Part of a small language model's weights: width 320.
Each number is 500 + 40 x the weight over its row's rms, rounded and kept within 0 to 999. Layers, rows and columns count from 0. Numbers have three digits each. The size before them is the row's rms in percent of the matrix's.

# up: layer 2 MLP up, 1280x320, rms 0.0878, rows 256-298, columns 0-159
# down: layer 2 MLP down (transposed), 1280x320, rms 0.0848, rows 256-297, columns 0-159
up256 100:503496524488449560610501461563461522532515495413492520458486454618472510482563503496505530508485522493543459492496519536501461575488469498528520564558477499423501480513519549541536512565550504481511565544504525474491493519528478534445452478525414584465511438578510489517523477491477489547464475496526437475487539593516468507520439507399594476418543498553447492521548540535518455524457495481571552510509453435431432469457473513505488536500517569520521514509490500510503562494547516
down256 106:466408443473568495520506534483479511452509560472467494454523492525472535474531530450478490441410478457454618502559494519506523560578467511483517532466540483456510440508548441519523506576511525564508464501442503554542524481547545499517530499570429477563527464567496525508502550556527478488558491464573470532487577488512469490526468488433550485470539511516535503438556489504500502516524482504598494502516457501482436458536491525454429557511501505468480521474440432478501455528490514
up257 090:537516518489473439428437456413539401491571482505469470475431474518539518507452476444494556442492517476504507505499522485519499421549499468539514494486521484481474485489509467443595533418508463502520513568489518515477484477504483482415516550508469512564505500505476463447525509458491505526519545536441475543525476498576492543587530476566507501497439499437480500519504516491448385471456537544471379488454495494544519477481502519474511455585566539541497461547479501530499496490474566
down257 101:555520479534454491474502474427500471472541499506426468515409510516567570483356520516520530514482495508471556476559500485453515467509480436590455527531483490525479517504409565477517588507495457508522562536509498481537514461601546554457480477454525517476514534492515471444536418470516554561558534478500430514506471476514541543532524500515529471444473485447500462507538484460505466491485501470476415475519494487551436524492463507501467467555536495583433496532510538498493459539475577
up258 117:536487513525458541566450506514519485512526448443527490530461555581458480422515510493516531459508520567521415543500610563531505531550461424491512565462423497531585520554519466532438511484521525515532529441525460499453466488519506548511537470486548528527528449493524487496472493542489525521512520474436435508545412463463462473539555472441584475506544462486469557480514454491568457483493480504577501454539494434494499522551497501523492551555448482464549543470469584497493473460504515
down258 104:467499424510510513432482446489472483475530503427531513492443429510434471469594461447408506567480469477521547490580541528474562600532506497557581474453504517444497450436433490542508483504463481506493497550565447513496543513454483467458527457440505501578515523520521468474561448467553507533470479467501464552526486480510463469502541489556546490454474521527495520427442540472510560485463489578575470489461567450473538460462454501450494464481516487547515527485471511525596484475450470
up259 109:508349516448530456472421489531535543541516425485534497477511529577490523459507496549450479500451471536621428497501563441531512494510521478514452526527512499538513482494533458507472471460542475579470499504567460496451440460471504561515535522509428517530541490450439465529501562474503443500470424479502459467475519455512496519494558473480440475438599495583494519520464488491542463512497560443511456482503521512476461557435555464512514482554493474503500417500512554504456536517499581
down259 102:553536491399519523458537485506488465472454421498496489463475502558455530514520492520464466509462475505496514528463538456552537449496545526589472507482520432558393432536455480490474537503473458485492540534510526475533472518520547509562553562541487501485544531527523493526460441413518558499462487469460462479588539482466455474421457513506542505498553546477438490458504448546531507468480596427532435465513511473523463530466659490562419497483488552491512491579518517488446474528381484
up260 103:420552480520486481501450564537431606428563438457475470506422538512503431490524483506497536452512504435561513509530458529482395476450516544511483394489538457538434572447498508508482543508576481509497557475486537562434464453453479450547489431476489500508505521546521510499588434532478441487562546516480495470485421471532479513465530497501525491441457449464519519452510510547497462507479515526508450522572515517574496481463567471532452547476491485508520495487476413497474507535509537
down260 096:460495518472503439473561462512551426544465573522557506510564484475527559527513471468499498491480444481495513503491495464536467510546406497496438632570488553499527411485508463521522531490497523519526523464540484524525548562455531516545516577560541482469473478503482547467378524481468536479465472455486480519537475546507478461530498530455524530556435517493461482543534444545508519494504493508477428476497517521435538448533471482494585484536577490515477490505604592554522447495481505
up261 108:522556524555504515494523555552497486527532458595536513543564450492592461526401492526418556451459520550480492478504469608550496483476523456464521529519514614543491517501452486524441457534467506435486436577507496523496486487550524524480471491526475455451522442507495506490511589524485572524495528531506503518570529490503517427534516535545520494528506537503484543506503529535441540566525536555539488457476566505500481507492607497468436395513470555449527564507433537500583447510492492
down261 102:510503421491486496496524476509564503483447521521473422479506512491534548560594476489478527440489459536520427550575431517534573559464532459514564521444426502515563538524490567462467513516514473484536458512550493501591520533589490531542463501614541538495475555496566459520492457474504529428465501504587568434512499436573483496423473546509499465481434440560472474534468469511513496562485544482439544457483496534472486457523539461562492494493505466480580466576448514531506517517554478
up262 067:435507472404526503448586527422516402539498485459483455542496478484517461448529488449493538544522483539503496548460524502502481546530557575496561446483514557523465569493508526548507490484511572524536541565534507447445488544465431483564503476487457549484589451575551508521468525510541519483521496484520514572528533475502450483459530505494539471525484464492455549436492496513431503498430507512604531474431571444488544568592493499451510466475567488493474507527527462431504540516401470
down262 079:473468492500525556494518538553555545473487487518522475557508498458555496396505524526442527537547570440497446490376527488448492510489558501511468478495519457535506518532504512527563501532496493603507525541530497475519478480536468503487424520460475514435507479504543494571447489508465543499496587502532501524488507478472444497495524415492530480562504504516503504470453544533498512546497474545550491494423524482478430545557457493546483487463421513500486496529518484454507557496452520
up263 090:587508434503515530461496512440521568480536549546508507493450447512514517402542496503500407468473493500585400425457460521572443424464523561528477527544497470415496453445497465469484484453536484549509485481538529545471525481496544534451461493505553575524509460540456499515559518523488509493472459539462461480445565443525517571502480437504511470535492452540565554524502456468521475530494596494457409476532472499490467505532448575529494523518448519456565542539472520550501525540469471
down263 098:574462414546546529541477478469510486438462460536469523469448534529532525551513448520506518594479472432524529498432548545509463432483494562572468441471472483469572453470487465493520551433495502548529408471490434358468520477477436503504414487516531582495482548491435497523499560557511508475399511524487597519558509462499516498492546466477518518552537464452479526530536431467565494540479469449511480486475568470558560497515463540535497517514451481518507528479509539524446547541487492
up264 086:471463520517479577552575501485575484509483497504541487478426437507461486483462478518502438508572480497446541405490523542558520469434497538527447514473553490465530530456491538508448463503585496439485492519501536464443509490499496431553522423470464496447497465530452517494476508470554446462463482515518517561495572425464483524518417561548492475483457501487468426498507493495525528560507563477474640512471530450439464489540481526522540500575457537470553467434501494438555484547542488
down264 087:533473518524560546492509514533445426532515480558527526523479462503480486444507558492542435471522498538486501441583485480505510535490509511450540551502511492539532500501506513412523437580513532477469544541497478534539410458508438480535488466512499478494443507448445520516460455526484453442550510460499466470515495542477504438472593561469482526529493476503520630462465462401495495531494557524540540509500478492486450456487580519524478549454487502507526503466549465567526558501511499
up265 097:468529477547554490540521585424564511535574463480432487534464518517499522537424393489534595429454480540516452547493460461519544509542534474560507568492520452448480432554544508463526457481480538501466479528431507571581535443552478472461498460488546550565474554556527566506553529478464513564518460477545464516527502465511533597479476424512508458526554558470501495531516475519443520492476581473550454464551527521554480512458446514468495495562544546539558425438547555530445505466520537
down265 092:481453526455494469436552521453468448421467527500484542408509521491534507485517490554525478533493531447498511542430461501412488516553466507469481546424496477528519534520500457439478497493430508473515491512492454519422462471427494499487395519518512457577495499484522500508551503497515423477495522547491523505542493462421451391485567515481547506558501489523483482498525505469415544523503497503531435465536551424425381464465580467561466474527491469480506548505501528483514452485485485
up266 077:535428522505495506471423478495506486524431524496491455487473547533428493501608507505532470538562441461519429521520474519397486615470500493535518485555457488455501496505472487466452522517518450495422526460476513530527437477497501483546487447539486488503478443494585499571420403435498468461565458489471553418530496582511501423478499551454509465486502565452519530491470541448504494519506414536553520432514522498525492486445457529484449450534481523500466510515489513511504530557485540
down266 088:496546461516471454506501489518462484491504457543487435468471511542516506479480544506496504498477501488469566539485470481503559485501546522536548517486457451406516500529572480542461479488571474505438472543477492520517452524479465482435522505500489512495524522472487531548461457465537566526592458496485514481554536524498522492514549496572447502575531539385533541474518602482441516460523474504517552547528503541456431573551550500523471448517536579506450485599482483508500497516504531
up267 117:561475469450491592527557449486484486578480482480500493437503503494528527492499455480496444423498534543456496533517473513525564485531488557523461481475448574525479430504563424552473516542529501430575507535476523554414477446493533486480525509521442514530494470512493563493497506462509435524481555480526540527578523497447505537493494531491539445486538550533480505498483507496481462501478415406573510466454515554453514549508563509471578488534461448492502520526551513523518522467549446
down267 114:442585547441472511589475501448493514561495575478534480484516546444489519470559454512478569451414442506468520464510535512428581494508443489443582538506513537460492443486522544453498476463498511506538507542570447483467471527533530506547494480577501525554497516546452476472484469501519523526452525451485536487471477487519468441529550497491544454489465503476497489477548443587530501563570501459412410453498469508463427435547529511478443537507513473434574497517529510548471555554403460
up268 123:497500508519466512505439547467480522499440519488556421549523535506535526505554521582426470450536512443507528509498518508496485545455555453523598517487473519538532521464553486505456466527494555493508521437518601563566470508545499517463492503528497482444486510584572553545449395519432535527468518435467475449575497407589476456433510494567487547497442486496529550510510460475487511476436579473420459467477482559547456513470480454496582565553536441462501502449528536543455459463525501
down268 115:482480493525520477454490546507519486582437518522558533510545480477544503503550480525471475426544522439468543576484524530477475524464498488445532463461445448514525580441578494478487427483459487469523510432455542503475496557520483499438488591527518510483551519537466508495515451612486501459488483479591533485499460490623568442437493529530485525484480517505559481493509419488542525469543546493403498554518488518575411528453496472491554556479521488491508471499483555502439504480524576
up269 103:533471558423467556517465520499479561490523425463543448567449569526500539463505548586479534531464499557458442463553546473477547483533531452487470585489500489429573429492467412469500448475483484450428454501517538496424432480483514537513523459559488508538423475544568484557406569547553565531500470580533469479591476507470458549528495553484497522446526497494524438499516472461445469507461523479501455488565571499454553478526526576469509459515543528502442443499534475543589450550452509
down269 098:483505450462488480531423441529545459447531413460559513463544539518602546525556505535477575472503440569525510500540530539517529507511532562485499506452505498526627539542497486454519476523452462503465474439502502442511455466511456536527471467472499487568501434517532472465471472521559626621458479569552496399557516505479486527505549449495447503531519558470469449448506438549433539465537526529423529523569506500529524450456515557544489439437524518521482464495527507513475452520547517
up270 080:465491548580491536530530525554499490533537530554504479492476521479532448523435477531473567509449538567483459526457493506523463549510506551497501561463487464438531480518485510491460497468529521461444549535579505426444451472578481527465475549526484547558486508515502478499527508444532485529483549549488494506485481402484501495434436469493493497559490465525414593499470514530486530439444507492552548462510549571431446537530403551482521540554491483518393495436525554526530477512453527
down270 079:487515575523476533532473542526439468490563411482469451509538527549566527480456460509504526555490442485507477465532446421467407510493517515467506493488492395461470513479516511530467524490482459489501495421514496434460468500511517499470517446523482512570463577530505459467581565496490486523527572561446449503511468445496479505459448489558515463462510528576468508470484547581481512532486521527573525554543459513553529564439400525405520535496466449488561537476479577489501516526457449
up271 103:479547545466444562505461426500544458479577476522476519496447523549480497388510468478519483478516489504561495462443520509535496530410491488502515595397498418448477470456528465468508492466575461470496484478475440573538510407594532562468452517552543496476525525493504456392522514485487549530446511468506480562464436518459486464509573484574519510512510530522485522531508547552522494467474541527505467417515556523501480463520464460534491530425509534530543524508470458523513572548488541
down271 107:447560530537447523489526486411538504461521535568511478522464539559486516477474485497505557532555547540523506464506570513543418581455506527549538570456477459547519510489460432483418491490461515437479560494540524537535451484537492452538501483506500420506519461406536449484506516468521476493483538425475459524607509499520402477494479528517509454520444414511494518597494437469468524532465556475526435519469577518500484449498521472502550509440519493529504497505531511455578495511496478
up272 107:515494546425540625491465474592497485454478479441515461499514460552551472530468455451513498457517510538446628463425511507567593493547529509502441530537509528464541448494495447479502506475462508497541549467458470494526518463522498467438511540567479483577481458499566473479534509476530537521500542466462477477540483525488517544528477486490560543483534525535479449498509394509497472522482530493494442576447473435433555495512462558481501485548468466499541446463442563518532500479471500
down272 113:555547545474435562486511554543479490480531461543495437556549472532464416512543450504434373529482489560524514509528542521482435557509453515448492528498520440467470477453512591476504500482466513530503522494456516497531527459455518484548544474540457503533457448507593562520452463512474413515540503505457471499553445428500560445569479499477515575552518528540583457503490450545525537529485530531460541550522465504483522420518483527494525492516506454561574505541507398421495502524501454
up273 099:464475484534432529537503461490565485517484542443507449498461531490460455423486462544585497506509577553502547533486557542529554535456500515472468575478421467546481478584448484559497482430474517448539498496499477559431466493480513420551537521562532429555529564558579442486496505472535456566495525565543474474489510581457496427522538471526479483468501558476460458459528439541485460489515377490477469502439469484494480501557458475454467483501566416471551492513501520480503508428581500
down273 107:461474519561519554532504455523520452443530538495497484460461534559514489459498407529578506510556560520458511526557514492466469574452440514481436481471543497481502469463487411521482490470459502473545461550490435476459499497475580496514537567531495577508526507507511528507504542566481534423484458528559457520525477591470485480440542537438460471498518534447514572494502488515505521466523451488536472480488542493462560477495532521479442507540566472450478499495517471451521496479500492
up274 107:557459461533568514517508459505514505478456473485569470511461449488459558496485439472553569515551499501492492490487505521610480443548531522516533435499428489444534505514537490558475494476522473528423490442544576454484500473509502518550448503451556498513449456462519530424531526526488486505547504554465496482553566547526507481471470509480481511547497494486512526502487504511462503468502575476586549506471515471474563518454480464497514535562559504530473575501534429457596490494490512
down274 111:476560576522506514489503487520491474465440554511499479585537529456460503497506460433563475593512529480534497450472517500492392561426545502449545484479464460486448557476502451498516552550475520379481473462513425550467422492453488515512481447491496568507481511507607529519451531477429491446489499539493485479494535572563447498516429606509461505477535490456522495556414490462507546499532470478498582501473504487478515505519487446536461474523486447525490625502519428529573518483486427
up275 086:534444428473552562581546510528465539441469525475523505486535502591497553463526533573487476472476468482571551444484476508534512450511497453473499531513556536496424499421617459436413473420533471516455521529575402575506533498498564527481488522511461546530501480524495490531472440509497512507486535539470505497468518471485533584505503498560527480535468542483459511534503449507521452549501566477516465550528489488505583485425490469495452494551570488486564451478515473592498548478489532
down275 089:543441474457524513432531521516479510544461463495468509545415472453454415488567471553470537474509485535495475504458481488476436526480512579475518458508459465480553509474503543566537436508538513550525484437471475576421560474549490475440482483563500463467499543476428494524488404478494473495486450587524540466464475499486475574480510486529560456481543452563475465425504500484570473545489512494485483494491533534534467502503571472495469430478524522527496499461437487510573548531487479
up276 087:475473554459542451494474483463457491527498521433477507500487544473482510496518442605513487540446540477518489495550515480540521485475420462573464569458506442432451507511536469546492467487510487513468421515499470514467515482449494454522571515492501576477473499468519464452532514515521449507487461496471560556586553542408509568506493485461473499616531555509538482487474468537539474452494575495513517445482513524461498534397467429488488446521529491499505523568555539547469447469441498
down276 093:507490579435455459530533503484582480539488462545520520547553580487582505511459490515430470522493523445421514516508514512494492559548445441384531478478446475513514498497442409542522618486571507542571578500531519524499566457478527470527531467502527464516439489556509472486580508518429506502532488521453424472432521493594551443529565516454468474445558504485502440551574465479484465511447456522456468466487464527511521495551510520468412461545467496495595490522551505490492532512485499
up277 082:482422526470482587460498447525509479484450453544429493471482504465497425521453548550493488541470415448556454541468562466506533476550545522425520505527519466522451501519498458474569485468497455437483526560467543482524458528477536504536509436425444485484546434519529505490521480511572437524444545527511543585485495484505556393556502432514539469457447461532564526505520461413423555528471561481450512461458538448485495463538485456506512520522453488501546496521490498476507530522495454
down277 088:437450504485516569510434544467460493462485473573519516462517537461533466502515520479542458521503479470534482501493473482503470405531514480471422533503500466512486549529522451485469484507518478435566467494492563484535480461446544537469470476509461572498581532453484478499477481547459479507467575597497524551556466432478482427466497463481527470510448363503476526534522579442445572526517526561417475496442518484458535486531439412531526514488508484549518528510520584452510526564530550
up278 119:492523497521536488524457571489512476489567530497590513469427495451609536474509539429503533498594513445510557478509498509493512401535475487507494453507574562466501442454456539561513476488485428550532475513531450485478499537480506526477483404524433414511468521514506510568503490498483561457465452540543482547410517497512474503512465530539514518540440458488495541614487483473498574544494538489490522517543437466479455530490574479416565571492520496502452544511467471496516465483423500
down278 098:560493519591482528482556454477495526491432471506437500515566487529467503472477523536510477544464487546429464441410507545466410506424578502469509593508447481498451585467470478429456485531470518490475514551477497509526511457479484441529416566502539577545536505502515491485464522529523485543553541428457472495515487490519522517480532447505441463504536508529490461456547527461493471471503499519443523466394520528475507419551420505545453472585521560525489476524605490420455469520521490
up279 087:488473496448584451421514453466498407534459435575489500490510481527508498556457430464523483493554532512525540423477420506445499590500472498515540437450493474610477497517449499511480508518495520492493497499484519528478481547529493456506515490517536407472541462461564523460564536583423430484524541464530496479564501551440494447529516535517464499491537500487477527470539504507490520409523546526474495448488470459513527477528415507550477503527484552507489536473532497496466489494453467
down279 100:440487469479507499555437447542581502535450545562531507480518513562528485498514482442500599499451528565458478541473505485521549496553486523538472525570518480530481465514520485446534567488500594507548489514459562550434534574468537537503536486504555486554438454509479464542492556467516518459561467510435519462484470486493514512540471481490531480581502525519457472469517494510413454541485550518607471407478501484493538490481531506503503502459438426504562467494427551488508495512470487
up280 088:551517457433531571587507555529441527543451474517501506468542489526523515569461499472448544488453492458469563548530542473551551502491480468471501546500411560451547463538458481521493426445525443599524466560522541466460490455525498476521439512451509463490509503577556468524531536504546500484518450447494524521438495506490500573513516453535472525488559459501544497531516557522553530553444447479520454514479534578451528547491533510493441460609473483495528531500514438525488481483474470
down280 090:514495494507495510554544503550469450493468547518504525456486529493480492495479589470526484411502358534481497524560516484567519531418445519544493570443529548416477425463498490533511525550461490457434453481601537493485486524514450507490541464520467433517496455515504525537496504510543500459535469470464536561445506495536526540494482544479523492413429538425490497570462582443586480538505582458467432514504457518495457473579521523479508501488487533495534570453505529482511481530507468
up281 095:473500494489511439487472489464516489538448456534434468567510481453509432533448477511477571535508472554454428573467451523456501520470526461482530499450505540467539483501521519443499510523510530522478440495514535448525588466565534511536502429475527493466500456452449497483569540506513469484402451429551479553540498549547542536541490487442496471549408532459485513539576528504568499488526410452490543500479454549508505554552515587509553506577510508487484535503542588478511480468511522
down281 083:534510490494497628577545467518494498418515513457504556464477595501527574474501537494514448502492544497556571453547545486519516450551459518548458437527519456556513540524487476558514484474532507381525514486450472513499452494460462498441532512459443538548460548529502451518463487480480452512589526549502533484470532439454465510460548492542517591500526478558558480447444457489508552482502544564507504487533562462505511455431561472486418470414495535502511538490468462499444503497543446
up282 124:500525473517513509501454444493453543482566530562537434470486444501531464563414533465452494500507500517425453533608496459533490464505503513498465519515515540469457490506584559440517488431502502475481512542421520594540542535564577520494465505415484498508484543540425531464503520518517538540493499452538422458464501457501495549503526503552555515460554512492444465467492527489411485466539537538491447492446508538557492540533438541432429557515595561515540536443470532529572525489483517
down282 114:510507558549530485551412520417455563411509545491529521593553525474420485542519497503533519558483461465538525466556514489525511467470478486527476442502525459526454525544483468516565466423473508539527476511476534506450497411510538483553509429452529504526511554456507487571459546544503456557540492444492509530527523525528543499540537560392525484502497476602514494516505424466488447473506478566496411480433446574510507455519409498466530516527467469503484543470504427477494550570512497
up283 102:499463438488492489439517471485467487465513546517513522607489488528483518491492566503514584562463475467444470472541477486480533508468457567480489481510522388534442501421538497402525494514495501468512500488481581474567448542518473510539516427489440494531530487454574552492508543497476458537443526544474467472462484483492535437548461502560485595489544477447518454514504491498502530532502449566476431473532528450561533500511490490489418480552495472481573542521464488468531480559480422
down283 108:523527548448471456509462432561503504528437544489482424516447441537546466539535497518485537477525524405471533499513447504514488454475577531481511591450527468527543494531559523508523541477541535485476516487483583470544573553411522542516456528554477537576485505465490508456618522459509485467559566551527475434491503503509531569504544488467449452498557514414466484509521511514468560583554497479461507522486531542473457502522483521538503521560497539458592467505475531556540516488541495
up284 110:402542443512465563488576490459557490542441583556473498500512526526506446535460480506459516506462468469547515485445481529500468492442467554449490515530527458534418546516505564454515520559539509490506568539434455577526503497498472519557448550535493493462548556474536548484496441539519480518442529452504544466456437495498522447511481467505515424530402562480460512467468556468491524507497510546415522542569476570605466512496556487531505520467481560544542521490517440565493498448524420
down284 112:408534472468491497484498498429451471447582557524491533521556480580421499512485549515506516504463465487413445472493477505520458518517500499580527478446575527571451522438536554465421478505538451534460509580555442450559496508408488517565536432488478481468530416481501442494532454593517506537532478438472476549495463543459566496468516497553459470501548505496497480485522560496522464463506496452537558541538473444469494438528505501538511509478506546522483488514480461534476522430518452
up285 112:529510472547476433510510519477486500477526486542449548546463525493543508494446477552490570499529428465540471498530472444482440483554581464486575476475469550516487463418355552535507517435487498510539432489505484482449451471482524579525482478476462485438482494435546482517480537504473558519485476510502508473547449514550487471461503445555518526503455479469454472502469478514445527505451486498510549480486553501502480529475488487515454536477472530440435626457530489487584490542502449
down285 110:466534471492520411520532506482519518474532408501458527516516544584557545523479459517525533464530423506475487540426487551482433566571527502501557500501466539599481562540495503540533512501467447505548469509506510400488505552521556579523499496443562475544493489517544471485487576475486475443555455512464547477475455453499474521448516477531490468492506527471462473452450587456488484549433477520518498475485529488474499476468492511458521550480521567556506533401473509482560504443494477
up286 103:523404439466505559459518502484533493514518473487448538589445523463448467435467470487494531490508457512507464542441536472479505521496578534526528545443573522505500507482465516498474461478471505488526566568477536509532512557446529527505524521484450485496490440488510531504527455415416472575514540507494477587464514479551502498588513521442501501553480443393413526541505488440450577484515496565521484480502519541484522514516498412548481440489556464410500527509480554546548557515495524
down286 101:529507542406539581515524483516564484507504488473445558524469537472492437490522472544477530502485518486516486523417519379466446512525511519469493426476553461510513501428482544560506456500488552515563552598545487543497512541479521504502486461474450477515498495527518563484512441394437550556541559471562561641470520584585445520479533527457511539565519437481546526548492516453497486453533449503404511509469488545548502544512493502498544481553503435461483491541503476528540588566480594
up287 086:587462518509546584543561487444548444451482510550464501527530458515437595485441519559502432488524515494516531466487442506523465470477468469449604449530490504543442435528520494523532569489469511501450431526498517465543505566488460499578501493501472430457485441531498528434468498503412486488489506554469407510565488462504506484440494522491483494519462463459506466535511467434522440515465523503427547408595552415476528463478482511506441542495497483518462490507538546512499513492526539
down287 106:577478549508447578449554518534472576466498515534483549576534552443473571542540478450551453559473489509529471467517486525496445491491524502528492572532461469545448490448521489524455551418505585479497545523526521501506529510470447498501543438559518509479528434485490468500449550524417503509536442566516429413507479488499520477515537501432495538540455508564444547506502480484527506449486493511488450468450486521439524470496495444537510521464559513507488559534524479399537505454507495
up288 084:493532466504469511452541589512510446468518558534486592394476530498469514484546487566453514525488475520414546497477467514526547481553544593541530436447438502510457498464497561484482548475519475500472490498466477498550552510517465526462511470580511496479554491467521525441521511490461470492493469525491427509509445473436516532521488440541442507485486506475557526548476526456468548586497517534532527582487585534567478457425528478417584501466485471475508524491493432432530553505499483
down288 088:465539515427574476469444550505469504509529513473590495441535462547426521472464410458513483539471558492453448495455520576552562509399485478488549445585491485443494440376516531521519549506493527526419551494419532508526540509520546586561518472524475526490488572565485486496555492553506559502559511581481488552519506545554498545497538432551493543420500539532500493563513525489490491458560487483526472467513564466540473488555555477511498496479488526492505491482451522551518464588520518
up289 087:488482487524471481520477522539490464451518456538517454507451493508502496519428507491494639525480502469521547495481484520524480518458510499465491513458466503565474550481495498490512505521547591528463416519517506529460545562514467515465473448420477450563529519445505472521543548535455510541456424541461495643496483547503517496435469547526434530515500428473422448507445532518427487506469437480484528498534495513445422395505494542501557498553442433456513479465488548409527487498562473
down289 086:431491540511483472540550509486524524553445566458505527516552488484488523487513575461514442486523470473457477498545547481437551516459461474503459529513495524443504472483477514502462478502506408521436471535509521462613409493488510455508556579518503500489528493518471481461414470514525462471543549433497455435557526462514459429545477504539550474509479522537544522449553505521494531584509486479418471548547494524575531562465490538510451564481507550518492452468551541560498527525462450
up290 098:503481505452472555485560529474513558465507512510562463463503507507516479480475576461510496421525462479494506514546460538489551519539481470502502495508495622516508552600562477494441528478515475512506507439525487460526536491576558441527455436427449407428525489558476507500421534457469536499483506485478470494543490489535529469569510560531481562495500531471423532437489462466473539501490488492463505517492457497562492575467496475505533552499525510514479474525466577496464572545499548
down290 089:475538476466510521489587519502496569495516504449508498457537505546519518544521563542495478578502458459534503526439503595451529465460360482521474487499458495543571488481384505455537481574462576507559482508464546475475553573498492537555529539466502442446562530508430446510420512483548508480535532496520538517511501506518513564513480510545494526496517516583550491443567457485428440514497516495492513543506539522467514528538467505499460575470534510551467505495505478472434506518475514
up291 085:514539578524590498490500470505531508526500516512521444482573470519459514548586522460475452486537557486461557470548449518514469591458515434533509514473545453473500559567512471477508563544495539566498540503494468483494473476455505519477474531567526413557511546521454498550524552482442498442498536539489543488492513493479479524474439462551499508469526457534520540528483564539491451448458462515487439489448485497453549464452513406497597519476402521525407483496495510540449446463516563
down291 097:530445507400590545462491472471533526502527564503510447538537504485461436446441543479538458480488520542456520459551463511477479547528493497528441498542460515519541492508485504538478486463543569553483506498480465443470494468467439482452425415464455455486484479486553509503499490574441442491545509433501586457436473489498577507512411568519507550518516485516483503517510522527543435510522507526643487457558403539506529506480508522521507450494504441484493522437521503470464462485524534
up292 076:470517545565522499501540508518482580536478514492500460519539469479408516535542535397504466513478494461484527470496522514527562587417497560525569511431482504487450418425476480486470504521419536520452473529551472582602504501537522479536498468488529506484509479517522538500599497444557433501469527477414470541494500507507398464424554577486500508467562464522479510464481576562431474523427449507539506377543500536489459524507484516477455513479525475536538450471564455466540438548529508
down292 088:536548476512546463464543466507505545500495506499511496561492534482517461480489526412425451452519525444461489489483510485417508488428501484515502504568541489474439465487436523466471460518558479480463516519515513534505489471546489465538494451478564472439478523475457515570503489502496464478548460499492487485484493518510456536446532524455479506594482464476461549557508584504530509457475512538628533499592478560409432513508443491470503522490516544436569506462530487479506455469523562
up293 096:515522577514441497510580487522583521473525503482483546496485576555476520486485551474473443548501496534534500433482543485458461579535456389495501567475453477484531523498488469509489473462520511483473564496505508485541478462541432542549507589522588491454410489540481482504389522478423592559410453576526449477505509526543454573495543504516461520611513465498507521489493514471517487490482498407489468464471482478465519498418463492423566503516508514449450513462521557484454538447489501
down293 103:463478516536470487521600516483524542529510462479499522443567521440461516521463565473548502471505441562539502488499524518467565545569474457491545499540530511481504479530586456530433473536525509454511556562528475533515480483448438493477535550565557449483465473497535493507434506436489526476419501479541433501410541559502458541492507497446504489526474512500487455589540495449466519467519526531497485491524479447467390513409443526513537508468570509544484506449576441512520494479515525
up294 127:392527447421482472516495540491485508507511481479437434490478493477548489528451500467477527464487556416486518459550476481463552487527486510542479472529497541554550478477536487480561492463528591501499505572440459582495438490462495500475520499494474490516480523514490474473588360504495476478483609415554528487601511481486475443516463432521487457538500512504501534431442481534506522525466576472478479482447458557506468537555480487495495470496561508553446518529521568466395628512525499
down294 114:444496554560530513550504515469517461516435457515478421459531426425533465521504502457515465486469442578467556484511558496501524495551507534469517537473467472500489453516493484448485438530500518525546533509546441465521519538460557444511449462522536467444516494469400460550482509498477579455486406540529485511496518520595566515464460476454544518520462523450505516522493577462549440479620454535453504520493462455517517534436491596537472524490486512505519464541523460449495499462477528
up295 090:439583563467482461533530447523553447425539560512409494466496551549507540500458577523530509472496573453568479441442470490458503574548485549434479531445489503507426475531487525432486442480539512410544582538485422496453485525556494565447467481514520510556441461452445476542527519529473485495480512538512517497491457513481511403487438500537579551476477541515519467540496473497482506521502530530518462465562531489497450474482550492483550501460532541478558460568461562564604501482490497
down295 101:515522480482424519451533560539532532515542543441493446558488516507439484504463549468489509561535545575474491467509430519429484512475488494470505508418502494444570520435490547511482438552461584467460488398470513480488465503534482519520542467467518524577490479501487524436471516530468547536478522448401461519481515497415556468526518452501491518443477514450506523478537534487475470481519571481511406511539570493460482443490567499514539473469501521520541503507495506571511411532423490
up296 096:502416427510505531507507477555460483512584507453547515485524467527499511513454482581563491476518566466410532528453489478517538512485474459475495532447565494507474502441472449489510523486503425464500454529490418486480584481547457506485511421526577493457550538511505465417491515456495497527503554595533519493458541479538462482527495493447522489508479504505480544494501470488504460481425493453516498421467473520474531515477487468477489446453476520451520482504481475499525497548461475
down296 098:511485475495494552505515476475474439556391497449425457592518446460489503534447512476527449520507588561486513502445422472537532387520508499400559458469499577493519475515544457478568574487519485485491579548435499535489491514514533519501463519453475497554465486527494528490545507465553524488495470470553543454497501406592522484501453478502476487501470549469492488497492453542559485540487435470446553505518479487511468485563539533450513451476569432565536512521551505476460486536484449
up297 067:564498464443573515406488528463491543466493528508522491468526482439497469450499527504572492491496499525447536475468481493515469543546507480529466523462491484462489413471542442498457457508429500517583607505476496537529450408569496473513496494551535475491509507502486539499494510530428463567420533547496511480427392472440502498518511473477555438516469481485395513543529468532486483512488432446502437523566445514466574537477459521424492466559457439525572543432559488484527470481502511
down297 072:538550528537498496499528545480572550471503447442486505530492491497485540538492453533526471515468493507536555454449504514520576518517523496528531559520497606473531479514481456555477494512558501489549493457538466503532490495563546493451387472523561539508483497556481458498469530518424505549461601469535506466481473425538553505542491542471541512603494529527436462505462505546500507559495506479504510510508522652461489526462512460552526479571488479543509518449481397493525477485567528
up298 095:522495521531548539538502477435523476502483534448484424501445491537500531474532497488555381490509485463609569508436576497525466462547539493506467494473482545481527479547533484524532442479478500437459419474535525386525555441517467529468514447460475530476493380488445495537492513510479475478499458490512530526503450476533395473519526542486582523500503489477537456501509530411514537542557509544557564505459502515507486511526499492504567571553463454527528473435490550535511486442563477